Weights of a small GPT-style language model, trained from scratch on English Wikipedia: 4 heads of 32, learned residual scales.
Each number is 200 + 40 x the weight over its row's rms, rounded and kept within 0 to 999. Layers, rows and columns count from 0. The size before them is the row's rms in percent of the matrix's.

# up: layer 4 MLP up, 512x128, rms 0.18, rows 257-309, columns 0-63
# down: layer 4 MLP down (transposed), 512x128, rms 0.189, rows 257-308, columns 0-63
up257,096,243,228,198,178,228,226,202,220,183,198,187,293,212,162,134,159,155,212,297,276,226,135,186,211,244,139,177,250,144,252,248,246,164,225,257,183,171,227,144,214,235,204,197,204,249,196,217,189,196,116,195,242,158,148,222,200,205,238,152,243,250,201,189,211
down257,093,175,213,111,209,214,203,181,145,230,231,202,158,135,175,135,208,133,158,179,187,260,246,256,252,230,234,146,235,226,164,235,161,121,223,219,144,201,160,215,123,107,210,183,231,217,269,200,183,283,260,231,194,231,197,175,221,219,164,256,158,189,164,159,189
up258,099,144,177,245,250,205,180,187,215,220,222,176,155,199,235,218,252,224,163,184,204,210,119,197,141,228,131,173,193,241,191,175,215,154,198,221,171,242,124,178,187,165,124,199,230,203,224,164,182,149,231,260,273,180,167,214,224,277,189,188,191,263,197,165,205
down258,097,176,221,218,242,145,240,144,258,192,214,132,199,188,244,134,192,172,256,217,176,160,220,150,325,269,265,252,172,210,232,181,193,284,144,126,222,199,158,187,154,145,156,255,207,207,182,274,217,228,187,216,221,164,220,202,203,176,189,251,110,222,278,198,160
up259,093,128,195,179,185,194,181,212,89,202,242,190,206,247,220,232,187,227,217,215,180,177,223,229,233,182,179,226,216,168,259,238,151,206,203,232,215,147,258,141,189,276,264,157,194,196,160,232,210,196,152,241,169,168,194,147,186,227,151,158,239,137,204,146,213
down259,089,158,195,279,215,199,147,165,160,288,179,259,213,217,228,174,219,273,196,230,239,118,178,148,200,205,237,197,211,218,248,200,238,213,248,233,211,236,176,243,233,235,247,172,216,185,230,163,207,223,219,143,163,228,224,177,242,180,200,188,204,224,167,236,119
up260,096,246,187,242,301,148,195,237,184,213,197,156,213,207,202,247,155,265,228,229,253,188,221,247,122,203,113,257,297,153,187,190,279,196,221,255,165,206,148,194,248,222,250,283,157,201,162,203,217,210,235,179,200,206,248,208,217,267,263,165,205,209,235,187,223
down260,087,226,199,159,184,213,180,143,235,203,170,191,301,156,264,208,248,230,155,170,199,227,291,164,245,238,214,177,106,249,177,258,158,240,195,229,227,224,175,262,239,122,194,138,197,146,212,245,250,220,147,163,254,192,146,175,208,250,127,191,177,166,205,216,192
up261,097,210,143,211,242,191,172,254,162,241,197,177,131,219,254,163,259,183,194,246,237,182,210,138,218,201,177,198,275,202,152,224,207,242,180,212,183,197,199,154,173,200,276,144,198,203,211,169,223,209,191,153,235,165,191,218,290,248,298,156,221,223,105,138,161
down261,090,228,169,205,218,225,233,229,245,267,203,195,199,228,258,210,204,190,225,193,218,201,186,229,239,190,141,205,242,183,164,230,123,203,162,171,181,171,182,234,172,207,227,160,134,142,296,265,171,148,185,213,295,230,168,158,228,209,155,124,202,183,268,172,182
up262,111,196,195,247,193,240,221,258,176,116,256,151,210,148,227,236,207,223,149,275,230,200,210,209,174,264,164,209,251,199,188,140,222,214,213,194,134,212,149,147,217,287,175,127,203,156,103,195,145,173,223,267,152,183,145,211,213,202,192,196,237,228,160,241,282
down262,117,80,122,245,267,149,146,206,181,202,158,146,181,164,240,231,208,226,199,166,171,112,129,222,209,170,212,165,210,209,211,171,242,178,140,230,195,212,194,215,139,229,220,192,194,276,192,228,170,189,188,248,209,259,192,171,186,162,170,204,186,262,166,201,212
up263,105,202,172,249,241,242,249,234,181,163,241,160,180,131,146,188,138,207,219,251,235,177,170,180,236,216,150,220,197,182,210,87,228,81,184,182,187,188,171,203,178,186,191,261,216,199,210,173,241,162,257,224,222,192,172,183,246,138,206,179,205,233,192,164,147
down263,111,186,237,279,195,198,177,248,168,171,193,173,170,134,269,324,209,234,256,207,227,237,211,211,211,185,206,255,164,266,162,140,196,224,264,177,202,215,259,155,233,173,173,196,139,164,217,161,231,215,232,234,108,151,239,184,159,184,150,177,211,191,262,219,191
up264,104,214,208,210,298,211,276,205,136,196,225,105,270,227,183,169,281,203,192,215,210,206,227,279,176,207,257,204,246,175,267,222,264,179,217,249,202,184,204,161,221,228,163,249,198,156,157,192,178,111,160,226,173,221,164,249,239,228,198,222,190,230,180,223,211
down264,113,243,237,160,202,183,203,231,207,191,271,224,212,163,218,140,214,186,231,260,244,172,182,181,189,163,184,224,191,148,194,244,169,195,131,180,223,171,189,219,193,163,201,161,234,158,161,176,260,299,179,269,165,233,170,245,260,253,196,234,174,156,159,232,216
up265,102,237,208,173,229,228,120,165,223,186,230,161,161,152,137,140,252,179,180,224,176,206,156,231,171,134,191,219,264,202,243,221,266,205,113,210,135,196,187,164,224,251,177,208,224,235,257,155,157,165,192,170,202,233,140,165,205,211,200,190,209,229,201,157,219
down265,094,177,240,151,234,156,184,122,204,221,163,208,151,122,178,215,187,225,161,152,217,211,260,124,250,171,145,170,198,245,170,212,165,186,250,153,218,200,138,174,179,248,133,228,213,259,210,204,250,211,199,175,246,208,222,157,149,226,147,184,182,222,272,191,203
up266,112,219,115,208,229,246,254,206,139,126,185,100,188,199,205,295,218,208,180,232,178,208,150,172,138,231,225,259,240,158,195,154,246,157,170,247,215,206,175,200,217,248,166,234,237,230,214,260,150,200,140,203,231,157,148,196,198,174,261,231,234,204,180,215,251
down266,101,233,146,206,188,177,208,228,109,232,131,217,204,210,149,210,189,227,207,248,169,191,273,223,186,179,221,219,215,247,228,228,246,182,236,176,174,131,234,217,258,199,266,186,157,134,182,115,232,171,171,136,220,279,136,200,191,167,225,179,239,218,262,137,172
up267,102,235,142,197,238,174,239,235,170,162,204,185,162,137,235,196,222,219,109,188,246,271,185,205,195,155,181,200,160,155,173,216,214,202,219,218,215,255,152,243,173,296,165,237,211,308,194,182,210,193,244,273,266,225,145,264,238,209,125,172,191,235,222,155,201
down267,096,245,264,202,167,171,242,267,155,214,149,213,251,214,206,238,205,236,228,254,174,168,244,164,203,204,240,197,237,206,144,131,218,217,147,187,164,201,197,138,235,117,278,137,209,230,204,217,203,189,232,179,175,190,268,161,181,222,200,233,137,207,256,251,238
up268,103,157,86,155,204,257,160,241,218,265,250,159,207,204,153,251,183,214,146,209,218,191,216,205,234,132,205,305,238,146,203,175,191,159,207,231,167,264,150,188,204,208,253,184,200,219,238,264,253,166,253,175,216,146,256,210,218,241,195,219,271,187,167,141,180
down268,107,216,179,186,185,320,207,166,255,165,164,208,174,215,218,217,193,210,202,185,186,141,195,198,188,233,124,189,186,181,215,210,149,162,262,131,157,242,155,137,136,175,209,252,117,135,243,302,237,222,136,262,192,156,198,202,274,259,212,242,238,154,182,187,169
up269,096,169,151,203,204,154,217,214,159,202,241,222,278,223,230,114,335,223,221,197,218,202,208,256,220,204,233,201,140,185,157,134,205,222,115,195,152,187,212,213,200,170,195,151,269,192,150,156,200,212,201,192,174,168,150,175,230,210,225,159,285,199,186,215,288
down269,087,211,152,224,239,256,215,202,233,169,217,185,198,173,151,172,212,311,207,175,281,263,147,165,188,222,231,224,221,208,162,193,242,169,281,221,204,188,244,242,155,240,226,160,207,178,185,203,177,221,223,198,221,171,237,165,170,159,261,144,227,255,222,168,216
up270,100,209,180,113,232,173,250,229,183,236,243,214,170,161,189,276,245,172,190,259,236,274,245,185,189,181,165,179,245,178,211,208,226,204,164,151,175,153,175,176,178,220,102,244,244,276,243,198,197,131,174,207,213,159,165,136,188,204,198,205,206,311,192,121,269
down270,096,180,151,86,159,220,164,217,268,200,229,258,100,114,209,220,257,178,183,177,281,166,245,151,184,155,206,236,168,156,248,147,183,148,192,221,217,225,248,226,135,178,145,219,192,256,243,199,155,190,140,246,233,183,205,203,206,195,177,232,130,251,198,182,220
up271,105,233,120,157,219,199,215,193,209,170,242,172,151,177,158,165,96,254,206,256,169,286,122,208,167,240,170,205,243,233,205,237,202,166,204,203,180,216,166,204,178,251,197,192,224,220,165,210,185,152,172,177,228,120,192,121,256,180,250,210,256,173,172,190,194
down271,114,169,260,154,195,266,136,149,220,217,200,190,204,192,224,218,135,224,275,239,187,247,227,162,232,207,228,219,224,167,227,200,151,213,190,154,166,150,187,278,172,211,185,177,218,176,263,241,148,206,200,185,243,165,168,175,144,172,180,123,275,122,224,205,163
up272,103,226,161,169,184,178,161,251,168,200,236,198,144,195,160,219,201,248,193,208,229,206,183,226,178,172,223,152,277,160,153,193,285,257,146,176,106,149,162,179,208,232,204,212,151,256,187,194,172,195,219,219,159,207,192,240,186,211,253,157,172,198,193,164,214
down272,094,248,177,246,175,223,211,216,264,137,232,184,157,222,167,197,263,129,181,149,162,262,167,149,240,178,293,259,129,153,168,206,241,223,194,210,150,179,222,167,142,175,234,193,194,118,247,254,238,249,193,229,154,232,149,155,171,250,243,168,178,195,196,198,168
up273,090,276,189,228,229,200,247,235,144,177,217,144,175,206,174,185,260,248,179,198,192,216,230,252,206,152,219,240,243,236,235,233,162,143,156,193,172,151,191,184,160,203,189,203,218,183,210,245,209,157,235,222,166,235,218,145,270,221,211,175,185,212,170,134,196
down273,102,197,174,269,180,98,212,172,224,166,276,185,216,226,212,190,206,235,192,204,245,210,240,253,168,288,120,169,193,248,249,247,215,213,193,176,238,200,216,202,148,141,144,229,215,181,227,126,158,215,201,261,282,191,174,206,294,210,224,265,215,256,194,233,160
up274,093,185,233,224,195,276,221,211,119,166,227,120,205,203,192,232,194,257,231,184,166,253,210,234,188,155,202,198,261,238,280,114,266,267,188,194,127,235,168,155,237,124,209,230,204,211,190,200,257,269,129,253,164,267,233,179,236,219,254,247,187,191,198,136,202
down274,089,137,219,257,226,141,163,208,166,298,195,230,210,173,188,181,203,156,203,237,161,165,223,291,161,205,180,175,218,216,159,218,189,184,222,188,138,149,143,181,168,223,236,209,211,142,226,195,148,164,153,212,193,193,180,188,205,163,230,94,238,177,181,208,179
up275,093,152,154,144,177,117,177,193,211,163,261,182,245,132,207,187,237,134,196,178,271,222,215,213,236,183,145,186,201,225,189,256,196,219,203,196,163,241,164,195,217,180,253,170,217,140,215,180,148,122,236,204,177,264,228,186,256,196,249,160,217,263,195,227,218
down275,083,218,229,246,241,186,184,107,132,108,191,243,252,174,250,192,202,178,163,183,221,191,234,237,200,301,265,229,134,181,221,166,154,183,236,221,203,234,262,174,168,148,180,185,183,151,225,213,177,256,199,230,292,154,139,233,215,212,174,201,175,261,203,198,240
up276,094,167,102,138,171,185,206,208,183,231,217,213,159,203,212,240,269,172,137,167,226,212,201,169,194,229,203,200,200,227,267,261,198,78,178,218,172,215,219,197,179,197,164,185,171,155,223,159,232,232,161,204,189,243,165,72,228,219,250,132,222,228,186,238,161
down276,097,232,238,231,249,258,209,177,187,150,181,166,259,212,145,185,164,240,183,226,190,194,179,209,164,136,198,217,223,163,188,180,241,306,192,238,171,208,184,222,232,184,188,225,259,262,200,189,151,192,266,200,227,144,257,284,143,185,160,231,209,178,225,194,283
up277,083,247,250,250,208,189,256,249,214,211,275,158,196,198,142,228,170,150,131,215,242,245,227,202,176,245,278,177,276,220,226,209,180,248,213,178,122,132,246,219,203,274,160,172,242,178,203,235,222,220,223,222,252,219,172,176,223,184,151,224,246,248,169,255,206
down277,087,167,244,148,241,251,204,110,255,162,147,161,187,185,222,103,250,236,233,238,212,180,283,159,259,224,237,187,202,264,248,243,204,175,255,168,225,145,157,216,190,145,176,258,189,192,200,178,251,232,128,130,142,206,217,203,164,204,165,208,120,251,166,216,213
up278,100,158,223,234,216,172,249,162,150,171,214,205,123,208,201,183,229,259,171,202,177,202,152,149,136,217,196,141,213,215,178,209,150,222,124,239,175,213,182,129,206,206,282,182,236,236,290,210,202,195,251,268,194,257,168,126,209,158,192,191,193,219,171,78,181
down278,101,198,190,150,141,167,230,137,192,207,202,238,160,192,220,254,292,177,187,175,182,106,133,161,151,222,249,214,111,218,163,152,192,259,161,215,199,154,217,166,161,133,178,137,157,204,244,262,164,203,230,182,243,189,168,164,230,190,156,232,187,163,154,136,160
up279,086,287,165,210,206,161,238,217,186,226,228,223,223,270,240,238,240,142,190,293,128,236,178,208,179,161,252,154,213,246,234,234,262,227,150,240,170,176,235,169,214,193,276,142,223,167,259,206,176,253,200,149,182,298,223,238,208,140,291,173,258,272,210,242,230
down279,089,125,251,202,223,280,230,180,246,214,197,171,174,169,131,180,169,212,200,144,260,174,202,167,218,194,222,247,243,191,177,200,212,101,209,137,179,220,223,216,178,196,171,270,202,184,158,202,208,158,210,177,194,137,202,206,202,205,162,238,248,113,184,74,186
up280,088,98,132,239,174,234,168,251,187,202,273,183,215,227,271,199,176,221,101,191,216,171,209,180,285,307,215,212,179,220,191,214,149,164,197,161,184,164,236,187,248,164,226,234,220,151,212,229,238,206,201,242,182,235,202,165,275,240,125,197,176,183,135,196,169
down280,083,216,215,190,200,153,196,179,211,179,114,273,269,270,154,226,294,144,197,190,253,198,257,250,117,234,186,201,225,208,251,220,179,240,204,220,212,240,236,232,272,214,154,202,172,246,167,123,246,214,200,183,274,211,139,220,213,168,219,204,217,279,151,221,227
up281,103,199,167,220,247,186,217,186,168,141,278,204,212,185,170,206,174,181,140,170,226,238,167,226,223,266,166,225,239,84,292,221,199,191,238,195,197,180,215,196,166,291,228,269,175,178,152,236,233,211,146,223,204,180,126,209,204,238,207,129,278,224,245,213,213
down281,110,238,206,111,195,141,203,141,195,233,241,242,228,174,152,229,175,94,278,200,203,273,237,208,215,245,171,186,178,151,256,232,120,181,218,128,196,250,217,197,207,278,181,165,200,193,238,195,188,248,171,206,180,175,149,242,173,227,273,197,122,196,216,154,139
up282,101,177,173,260,251,254,207,225,145,110,208,135,203,222,218,228,239,209,223,251,215,171,118,265,201,286,219,198,287,124,226,202,198,257,240,200,253,178,156,135,246,238,228,200,219,201,160,160,215,244,210,270,180,206,196,200,244,212,205,152,278,215,215,136,254
down282,101,171,220,205,248,243,239,124,190,232,123,190,222,165,203,208,203,240,203,207,132,177,190,219,215,149,241,171,180,218,259,233,158,120,187,236,232,204,227,207,168,203,186,210,218,216,205,215,191,209,232,245,212,216,260,187,184,252,158,216,210,197,324,214,197
up283,100,266,189,224,173,211,184,219,162,167,206,149,206,159,222,252,200,214,99,231,173,196,157,249,154,213,280,177,214,186,209,264,270,252,165,231,204,92,179,204,153,209,253,182,253,235,230,203,271,246,222,235,212,238,173,140,228,172,181,266,207,207,169,202,279
down283,099,147,156,153,292,168,190,184,186,224,142,208,208,136,283,197,289,118,200,189,141,207,158,167,289,179,171,198,167,165,238,228,200,139,216,202,221,202,123,204,164,146,170,237,176,147,236,230,244,222,157,121,208,195,192,189,149,246,142,186,253,224,248,251,204
up284,099,222,200,190,175,185,133,213,250,152,263,198,198,210,183,239,168,129,205,156,195,135,126,172,234,216,246,175,172,195,221,268,187,171,153,248,203,142,175,211,187,256,155,277,178,123,209,159,177,173,139,167,196,187,157,171,224,212,190,176,219,251,123,200,176
down284,089,223,226,197,218,194,207,126,213,190,238,201,147,194,200,223,158,283,173,190,183,196,167,218,251,168,81,187,176,227,208,163,225,202,203,233,189,187,168,207,315,206,165,137,238,242,190,246,158,220,182,159,125,189,239,193,146,198,134,188,201,239,203,196,160
up285,097,185,180,220,160,223,218,236,217,72,213,177,231,222,183,239,157,242,133,302,189,168,106,270,205,274,219,233,191,204,194,212,189,148,163,192,218,239,217,183,175,211,251,275,195,219,235,197,165,192,202,201,190,269,159,202,201,228,205,188,218,235,164,172,239
down285,105,170,153,161,141,127,205,176,285,103,224,231,182,227,243,131,212,219,157,250,188,216,246,200,198,266,282,213,211,232,244,224,224,182,195,200,183,260,160,190,172,108,188,169,188,213,229,211,96,146,155,189,142,169,176,252,247,268,213,177,190,201,180,215,184
up286,102,205,182,154,266,223,171,249,120,186,186,182,228,215,158,204,176,203,125,263,170,265,163,217,229,205,151,106,245,178,182,146,223,196,233,333,166,185,143,222,216,241,200,211,173,178,206,162,229,115,211,157,239,297,160,152,287,175,149,143,216,238,172,217,237
down286,106,247,175,127,197,212,175,152,210,179,165,226,195,176,183,173,197,206,196,210,225,182,238,207,213,225,238,176,185,182,212,259,214,198,197,152,201,143,216,176,143,190,95,149,221,177,179,217,186,195,175,225,251,206,139,190,164,172,152,199,173,130,185,153,185
up287,096,175,169,224,238,171,230,200,179,175,261,205,216,283,286,194,167,225,186,233,153,261,159,182,264,175,182,230,290,201,201,192,177,263,179,231,219,185,180,144,218,222,232,197,241,230,177,230,214,203,156,241,193,187,175,185,188,225,223,158,243,200,169,79,241
down287,100,171,167,143,240,178,206,217,201,236,238,274,217,227,191,158,148,154,211,223,238,270,176,204,251,173,197,246,286,215,184,199,182,162,210,218,293,168,129,230,120,207,234,250,200,175,221,195,197,151,175,227,136,229,189,107,190,199,175,161,198,141,192,207,174
up288,103,289,151,290,251,183,235,204,194,201,237,214,202,171,209,185,262,173,190,230,229,164,228,227,298,190,201,181,178,144,217,217,191,222,202,143,210,232,131,214,299,312,170,149,185,252,229,218,171,211,220,163,145,161,199,247,244,167,208,227,189,275,168,175,175
down288,094,193,234,195,241,198,165,191,197,184,142,233,237,217,93,248,221,163,134,261,164,167,228,182,270,153,247,137,303,183,194,138,154,253,177,212,177,242,178,228,167,236,183,190,159,212,183,213,273,208,193,132,141,235,136,213,95,178,155,235,217,207,213,160,206
up289,090,225,188,230,182,167,196,276,148,172,292,123,190,242,183,199,208,177,138,192,246,222,209,220,181,153,199,239,220,201,202,173,232,217,205,221,154,155,208,132,248,218,189,232,271,228,187,244,172,236,99,227,208,188,167,173,233,171,198,132,257,216,138,209,161
down289,091,265,240,205,171,178,200,186,167,238,138,243,175,164,161,220,237,184,245,263,201,172,160,166,184,220,168,150,191,161,170,183,204,151,189,197,228,284,177,255,112,231,170,166,114,187,226,124,251,259,238,227,250,162,220,233,132,152,162,213,156,168,252,163,267
up290,102,205,195,212,181,229,119,213,183,222,269,172,194,206,199,221,189,238,218,220,220,307,179,248,196,277,211,211,184,191,280,239,259,152,175,216,227,147,191,124,200,220,187,203,248,204,141,144,287,227,205,203,176,285,164,191,223,133,234,179,230,186,143,188,200
down290,095,143,171,215,185,234,226,182,225,158,237,187,185,167,262,250,237,161,190,165,246,208,200,167,218,284,237,195,116,257,192,207,141,196,205,194,167,192,130,197,203,198,263,156,194,223,225,205,225,292,149,182,160,222,172,189,177,163,73,157,120,185,192,273,226
up291,100,159,189,267,274,179,185,244,167,187,254,121,212,133,230,250,253,205,157,211,235,220,180,170,226,211,130,219,247,161,179,266,195,142,203,170,211,172,177,142,118,204,231,145,200,226,213,251,211,223,246,216,122,251,187,156,231,208,238,109,220,250,191,217,237
down291,105,163,237,225,219,239,178,175,219,145,189,155,277,98,228,224,291,215,216,166,219,160,245,203,216,145,257,253,235,193,165,143,171,261,215,197,96,164,274,271,218,156,193,161,228,257,227,217,213,241,154,251,165,210,238,180,200,201,161,176,222,127,187,184,216
up292,091,205,155,189,256,157,237,337,204,229,198,139,309,218,141,214,204,152,133,189,226,252,234,156,186,228,162,199,199,168,210,185,281,161,225,247,193,229,233,191,195,188,245,283,195,168,248,225,186,216,277,187,234,170,203,198,244,216,180,175,169,235,184,260,148
down292,086,150,174,235,107,196,262,170,211,236,221,273,208,264,211,187,231,180,200,198,198,122,153,211,197,127,180,282,160,276,188,220,152,232,230,151,172,188,260,277,221,200,206,169,151,193,237,202,195,105,176,224,243,168,176,202,227,216,249,196,239,159,169,220,189
up293,096,182,181,228,243,243,242,189,185,221,156,104,273,206,198,172,146,178,140,175,185,169,188,153,148,192,252,203,243,179,274,204,217,127,183,258,189,203,174,133,208,216,131,260,174,251,216,190,222,243,150,162,195,274,142,146,229,167,184,172,192,255,206,198,226
down293,100,211,234,181,169,215,188,206,141,227,270,168,141,225,152,236,206,196,240,212,218,235,212,208,220,242,136,251,204,253,201,222,146,185,256,174,294,179,198,259,212,221,225,193,249,159,223,139,170,162,265,253,206,177,256,217,212,273,209,204,209,208,190,210,166
up294,096,225,149,213,254,174,193,238,128,132,179,135,206,174,225,198,203,154,147,230,217,188,209,269,235,199,154,164,213,169,226,259,243,254,192,271,148,207,117,128,186,255,211,232,189,256,161,172,150,184,268,184,205,197,168,207,205,205,235,138,210,218,182,226,175
down294,097,191,181,213,204,153,231,136,175,144,185,174,142,198,181,156,172,219,196,172,234,207,169,258,199,146,167,153,172,166,282,170,192,201,146,219,225,198,219,207,222,232,238,254,188,189,186,214,179,135,189,144,251,141,214,223,261,153,166,278,146,187,241,279,283
up295,106,279,212,184,285,260,165,252,234,103,197,197,202,185,196,210,167,173,219,234,205,204,146,165,164,246,215,243,219,232,213,259,210,97,211,271,163,194,170,162,201,288,211,288,236,265,227,180,177,79,165,219,251,168,192,174,277,201,160,191,216,228,204,175,223
down295,133,259,236,177,199,247,158,148,110,156,181,236,157,148,219,217,185,174,192,214,199,218,190,194,214,206,195,196,243,165,212,247,167,143,193,136,172,194,174,206,155,138,226,207,203,202,257,188,282,165,171,266,228,283,67,133,199,242,189,186,165,200,171,186,149
up296,108,188,136,255,206,160,218,172,154,226,255,156,233,187,149,153,263,220,129,207,213,123,195,278,265,239,211,194,177,172,202,189,250,179,163,219,194,181,193,136,229,149,256,190,277,260,273,214,170,262,231,244,200,165,217,182,239,276,180,144,207,246,219,220,196
down296,123,136,231,228,244,188,234,177,175,169,206,189,190,169,206,233,185,222,208,204,237,263,167,227,281,183,153,149,174,149,213,164,192,229,261,224,219,237,165,202,171,231,198,191,257,205,163,177,245,223,209,179,208,177,145,311,192,137,160,180,231,143,152,182,145
up297,098,217,161,167,167,193,240,254,135,235,164,170,295,200,176,209,158,244,111,185,254,184,220,174,191,198,203,204,197,252,173,155,237,218,200,226,164,173,144,179,234,323,235,231,206,177,200,163,198,184,211,202,218,218,166,214,205,228,155,196,270,215,149,217,269
down297,102,158,247,179,227,268,159,258,172,154,223,169,139,171,182,227,137,187,209,162,153,162,190,262,171,213,265,151,160,116,156,145,138,161,209,149,200,193,225,328,140,231,178,216,152,168,230,195,251,174,221,178,280,183,185,216,174,193,171,210,193,127,237,199,169
up298,099,212,242,217,268,170,188,277,194,231,198,146,164,187,189,239,131,302,144,213,235,208,233,227,194,248,164,242,223,144,200,187,162,213,228,202,230,152,188,217,176,156,219,188,197,258,228,238,103,200,203,297,159,201,246,177,296,190,196,176,238,244,192,193,155
down298,107,210,157,117,174,219,136,237,200,213,170,182,137,133,183,206,121,226,180,211,217,235,214,182,125,233,215,254,123,197,155,162,233,167,154,211,195,155,114,211,264,280,205,179,182,114,175,231,160,207,192,166,144,166,204,145,143,231,189,184,230,164,240,182,169
up299,104,171,200,150,199,196,271,173,200,206,248,159,184,141,206,155,182,197,213,207,241,165,210,198,176,230,203,135,203,233,272,244,233,181,164,269,171,149,203,193,157,162,220,269,271,278,250,141,183,239,218,258,196,147,222,194,183,225,174,141,184,245,202,157,230
down299,111,230,123,274,121,267,229,240,286,261,198,242,215,140,161,159,293,157,203,165,179,220,257,205,271,129,220,251,200,168,193,188,129,227,239,217,208,161,181,169,138,213,207,206,217,187,223,227,139,203,228,252,183,163,211,275,199,259,248,240,268,211,205,192,238
up300,099,176,210,175,256,229,222,222,179,185,249,204,274,229,285,166,262,157,172,280,198,264,192,215,249,187,186,217,237,196,226,262,262,255,158,217,186,189,142,167,167,179,285,207,213,230,251,221,130,118,73,221,225,161,230,195,204,280,208,213,223,154,165,185,173
down300,094,191,182,145,248,225,124,193,226,204,202,240,222,164,268,204,262,147,203,137,161,248,205,161,189,179,190,226,163,188,225,210,179,183,214,243,190,212,215,277,154,197,179,163,224,226,242,217,185,213,182,201,301,190,271,206,184,184,125,161,201,174,246,262,137
up301,102,290,139,267,226,147,141,221,229,123,198,178,224,167,197,190,174,142,134,218,242,212,222,205,202,142,183,236,245,215,150,154,220,211,187,206,155,206,240,188,155,243,278,170,179,191,155,216,150,238,154,188,158,136,163,203,193,233,288,191,242,229,197,150,237
down301,095,224,187,220,224,236,159,197,216,186,92,208,212,182,177,154,189,171,216,202,137,254,178,191,253,270,186,214,241,220,207,194,274,195,312,183,136,145,224,206,174,149,235,197,228,144,189,211,276,271,161,247,259,159,245,259,221,249,117,159,159,205,202,203,141
up302,093,253,220,215,322,150,188,240,199,174,221,136,179,172,152,183,222,228,150,244,216,150,164,241,217,231,162,221,199,150,249,242,236,156,160,215,194,189,190,187,177,196,194,279,189,218,237,194,204,96,220,212,116,254,175,197,263,243,231,131,229,257,215,187,220
down302,096,189,134,234,193,168,190,132,168,193,174,217,201,151,166,224,237,237,153,187,207,164,226,221,223,206,191,153,248,142,234,186,192,158,153,227,222,175,192,251,200,235,194,263,124,191,189,244,290,251,215,228,160,281,204,172,146,153,163,185,188,223,193,204,214
up303,104,221,254,177,160,145,180,250,165,215,237,215,222,197,224,191,164,201,157,293,167,163,192,271,182,228,147,215,198,208,207,153,224,186,270,245,119,163,225,208,215,224,273,281,231,218,197,267,153,222,161,273,212,254,234,223,172,264,214,169,283,237,150,153,193
down303,102,174,228,189,278,197,132,200,191,223,230,216,188,243,189,237,152,157,238,154,141,138,162,250,188,216,241,214,195,66,189,147,176,148,220,252,268,234,189,216,193,111,193,216,186,232,172,179,144,215,163,214,197,213,234,231,173,188,263,199,127,192,181,171,136
up304,113,248,102,181,204,220,237,256,135,166,204,171,189,249,117,255,181,221,163,205,242,188,223,177,159,172,184,180,247,161,169,220,233,239,165,203,133,217,166,199,249,274,228,207,272,217,233,259,115,241,159,214,176,227,187,225,200,193,252,160,260,211,145,207,287
down304,122,242,172,147,179,262,257,251,214,197,191,233,117,251,147,315,161,197,223,230,201,181,239,160,154,163,192,146,203,192,145,212,205,208,196,148,149,118,199,244,218,225,149,142,201,125,182,251,183,237,214,242,157,183,150,225,193,260,218,195,253,162,111,197,140
up305,103,195,180,178,238,128,223,277,223,153,236,219,221,209,236,182,136,170,125,187,249,186,157,221,181,217,190,204,243,198,259,240,196,167,255,177,143,164,146,213,225,195,212,147,273,215,227,253,242,185,271,236,217,182,116,160,195,207,142,178,293,207,217,211,142
down305,091,226,247,139,233,246,152,202,237,179,155,244,187,224,222,242,228,155,133,235,186,220,119,177,174,180,221,225,215,160,193,212,155,178,175,244,149,204,153,232,219,220,133,112,205,198,265,225,255,162,159,251,260,251,204,123,175,217,175,212,236,193,232,199,164
up306,093,199,79,176,194,293,161,152,170,199,243,167,242,202,151,210,209,175,203,229,201,198,193,213,182,160,253,176,197,252,157,148,214,159,151,248,259,94,231,217,263,284,189,236,259,230,203,156,172,207,182,206,167,233,197,214,168,209,253,222,265,259,111,218,203
down306,101,167,177,147,232,190,277,182,208,186,144,125,177,143,188,132,169,183,260,237,238,158,227,156,194,227,176,216,266,183,228,250,201,185,309,186,152,265,206,163,159,215,134,183,218,142,200,266,217,168,156,201,140,189,203,210,163,236,167,147,198,237,200,242,187
up307,089,217,257,241,228,195,241,177,179,177,262,161,153,177,210,216,189,148,201,185,214,264,134,225,212,240,162,190,184,152,219,151,190,206,211,151,204,259,146,222,268,233,232,109,190,175,239,218,195,190,216,225,189,234,118,112,184,167,261,250,260,343,161,167,200
down307,095,209,175,215,173,223,232,176,232,138,154,174,208,186,173,238,271,166,228,212,162,146,218,269,217,277,204,215,190,241,273,177,131,207,211,177,195,148,156,210,247,80,129,132,202,208,222,223,154,239,202,199,111,204,238,171,159,166,173,184,185,246,230,201,161
up308,107,218,206,236,231,171,176,216,191,241,214,148,184,213,179,216,286,227,164,190,293,205,197,202,190,158,179,274,225,165,174,228,252,141,247,233,153,212,163,225,196,210,243,276,180,148,149,190,183,254,236,185,205,200,190,104,220,301,225,197,194,172,149,129,187
down308,107,217,232,248,276,244,188,129,208,218,168,236,165,227,166,173,256,211,226,248,212,215,94,131,181,174,150,245,148,245,183,273,155,182,167,197,152,160,237,173,184,148,285,159,210,165,188,196,165,164,206,209,257,256,152,163,208,206,222,190,149,191,230,174,186
up309,101,186,197,218,222,180,215,222,127,153,297,114,222,175,214,189,196,176,187,200,203,269,178,242,220,253,113,189,121,180,174,215,230,198,219,247,168,233,234,163,179,166,171,145,257,169,291,214,214,198,217,176,108,141,221,183,238,241,131,130,217,238,201,196,176